Weights of a small transformer language model.
Size: 15 layers, width 160, 10 heads of 32, MLP 1280 tanh GELU, vocabulary 3179, 9.94M parameters.
Training: a variant of Adam for these matrices, 221M tokens, 6739 steps.
Each number is 500 + 50 x the weight over its row's rms, rounded and kept within 0 to 999. Layers, rows and columns count from 0. Numbers have three digits each. The size before them is the row's rms in percent of the matrix's.

# up: layer 4 MLP up, 1280x160, rms 0.0754, rows 1254-1279, columns 0-39
# down: layer 4 MLP down (transposed), 1280x160, rms 0.0434, rows 1254-1279, columns 0-39
up1254 097:433530504577426528594503508469625493452569516568532444505531579528531573520409516528482523525473471478556511483446469428
down1254 092:471545475561565463497498529613503512490579570425460529517509398523453483429496476507569544476440467499476474514502554499
up1255 081:513494496589454515658477523447570508461534525566491479506475609544511510422449528531479490533463540492535512505519459449
down1255 113:577559516526531490466472497618473559490541520411518513481461430452507478425504509460565513469482532508432487499543496483
up1256 088:448511527523440492629514479471585469489491474594537474534490624528476553490455531550447512549484492504496513495518522436
down1256 087:488511494470556484447455502627489502499561560444477492483511476427492512500476442470566523447453517519429490512535487469
up1257 021:508568583511502521517521514491496486577519382503552531398464486506562468416510502486539474480554545512545500448534551532
down1257 014:475600384602527462484493435496494536520432517521503535469609535453485502487492594584576593505550456483481640423492581563
up1258 082:532575498557437430661481515477518517457489454579493502483473604531540480545365596492549480502540519466544513522521503404
down1258 140:477616508501544495458467481617503488546543524421504510470482364510501485456504597493553528502529504526546520552506517503
up1259 092:463528449509446450610448473452580501449477514604520505597489613538502499455472527563476510473566514521463511532583487427
down1259 104:515539493560501485468490450657479456469508479450484508520444484450487454445483457519552525508490505550408509497544487475
up1260 088:495476453503396443626457480422589596415528585620487472494461605443550508537425510514510484512520485528472545524496505471
down1260 118:497574489504515523504435510538517504577564621458475525523524449493526535490521560486611508469476448569462465525495484517
up1261 089:480498526527430500622492464453526461459464481591521486554501613555490483476435525531500502537516518523468513526500464391
down1261 100:511552551531523480501526486645484495471543511404517497518457430440490460437450481545565524470505524525445469514490529464
up1262 023:496429454509500478546413575498453471517420440501493481458500505505520574484533508478504518470451498579472461461499579500
down1262 015:556535480502478496447535548462515570417449484399451532532559549577575574516452559470464462520533518460487570419484525516
up1263 088:480485478531491495649512489454579503481458488594532423522482617553468566430409506538464471550499481513503535505495503442
down1263 110:525526520499562521412523470604413513537474476484516483457458412426521446522526463438535531449459528551452570440567491541
up1264 022:466515625506522506478591544509492528493591485518446471514531539490503562487532510502545491474566417512526405552492476518
down1264 015:539531477541432578465554479491433349409455499456458549507470461505469463547494456576483513572440490464458561376547463468
up1265 096:507498456583473471612458451455608475437540503555571454499504573555491547511449551556501422509526467542547487556439505420
down1265 101:548540503531477501433494478594491481496535562441426566546441417399494501429494485463568505473449521567499506514518491548
up1266 132:503443452550439489559527480457580487471515498588540487548521560536434556556491529573421510512450494532489471502442454473
down1266 092:486465475547496521390438550600578511543540539462492488512512464574522494478495540477547578493407492527440477503460489548
up1267 072:482499463568471498320493550517519453458503476523564456475496472453520503495455507551469543465534511497529482507517523543
down1267 073:530581544492610494531464562563536497438480446519500566531446517503418523554536515475540431544534611453531539541436562549
up1268 081:519466526524387463654458518441548495471538483589511503473480609499548498498418563499480519565528544551528508445548519403
down1268 121:494592533540544476482447484626507492514560540439512499476479389501539478473481579544555500517505464538473496538524485477
up1269 097:449564481543456466623539444464607458459515505584540461473504581616477512533460545577467510577442519509520460483455502393
down1269 097:486525467508523457466567490615457491440508500484488516477470466425522438481507417403545577433497486579427543452555531494
up1270 028:517554548501516502509420713498441482546607447535482489502553541497560424500494502442382500458496519544472552575457448519
down1270 016:411535469511491528420456487509565502430439428385501542485569422457500428560408586573463532536463533630540477470517527498
up1271 114:438584505594468506586484469466562450377455497605520452516533554527499518519447509599413498540465481490485515504521494412
down1271 092:470506553533470533368543468583454511489514523440547459476505474374505468509433437472506547426352472504431532483557560479
up1272 126:482498439572420540539543468419572508420488512597550415498565556511480497534476584574437524558438405477500470512454456486
down1272 136:540533508523356591486476547545560491436599515465532474492546451508620504518482537579530540546494443494466450468421521544
up1273 024:488537571491508466459424515508512607520489430467494488459432492509428516534543490441664526471563476419478513478483444481
down1273 015:505502466483540569429535511508421450465542567504425581515552490525458487475421585446485533475482521528508528481567541456
up1274 092:473500485547430482576522529466572508461508520588529448514488579545512508546459509522462477540481513505524567524470474396
down1274 094:495534568500545504446530533620510511481483529463499484435543448432474448449485502484549531471471515471470474453553489477
up1275 090:523567513549393435633470484453571523509498527609500472516471566514562482496412581505531482491553509479525496472586503437
down1275 140:515594519546559487460473497621509479552521518410522496472480363497514478473473594522535520535528514514495482562530503475
up1276 084:484540501511473503646500467448608542464489478551482468528510631518494522468534510532490513520496513438463534464515491399
down1276 116:493582524518518530426499498605504513497532465433515477469472413481478517451489597508556531469479497510448465534513451532
up1277 029:512482603498500503475473544501483484501649425519517486445454544507520448475476488572565518431529462499522455442486558476
down1277 016:454615497485539503517517485505470349511409492477522520492501527422504493605520527414430490569606570473484567606489572496
up1278 108:391463493542463541613519456432588457443509525557559444511514558528498530537469534550504464579467418436463482496464481457
down1278 117:507585482520461487509469473595451521472443537511476525495457468400533528549466454412481500419467527541458562490469509497
up1279 152:438457477551433486591498449425565477417501537557561470546496580566483509530482537558453537553425507505497479511459501446
down1279 087:444511474424503464535474459511446536403475534468463548536506482519524499599423384434479591444495484592427565457450527525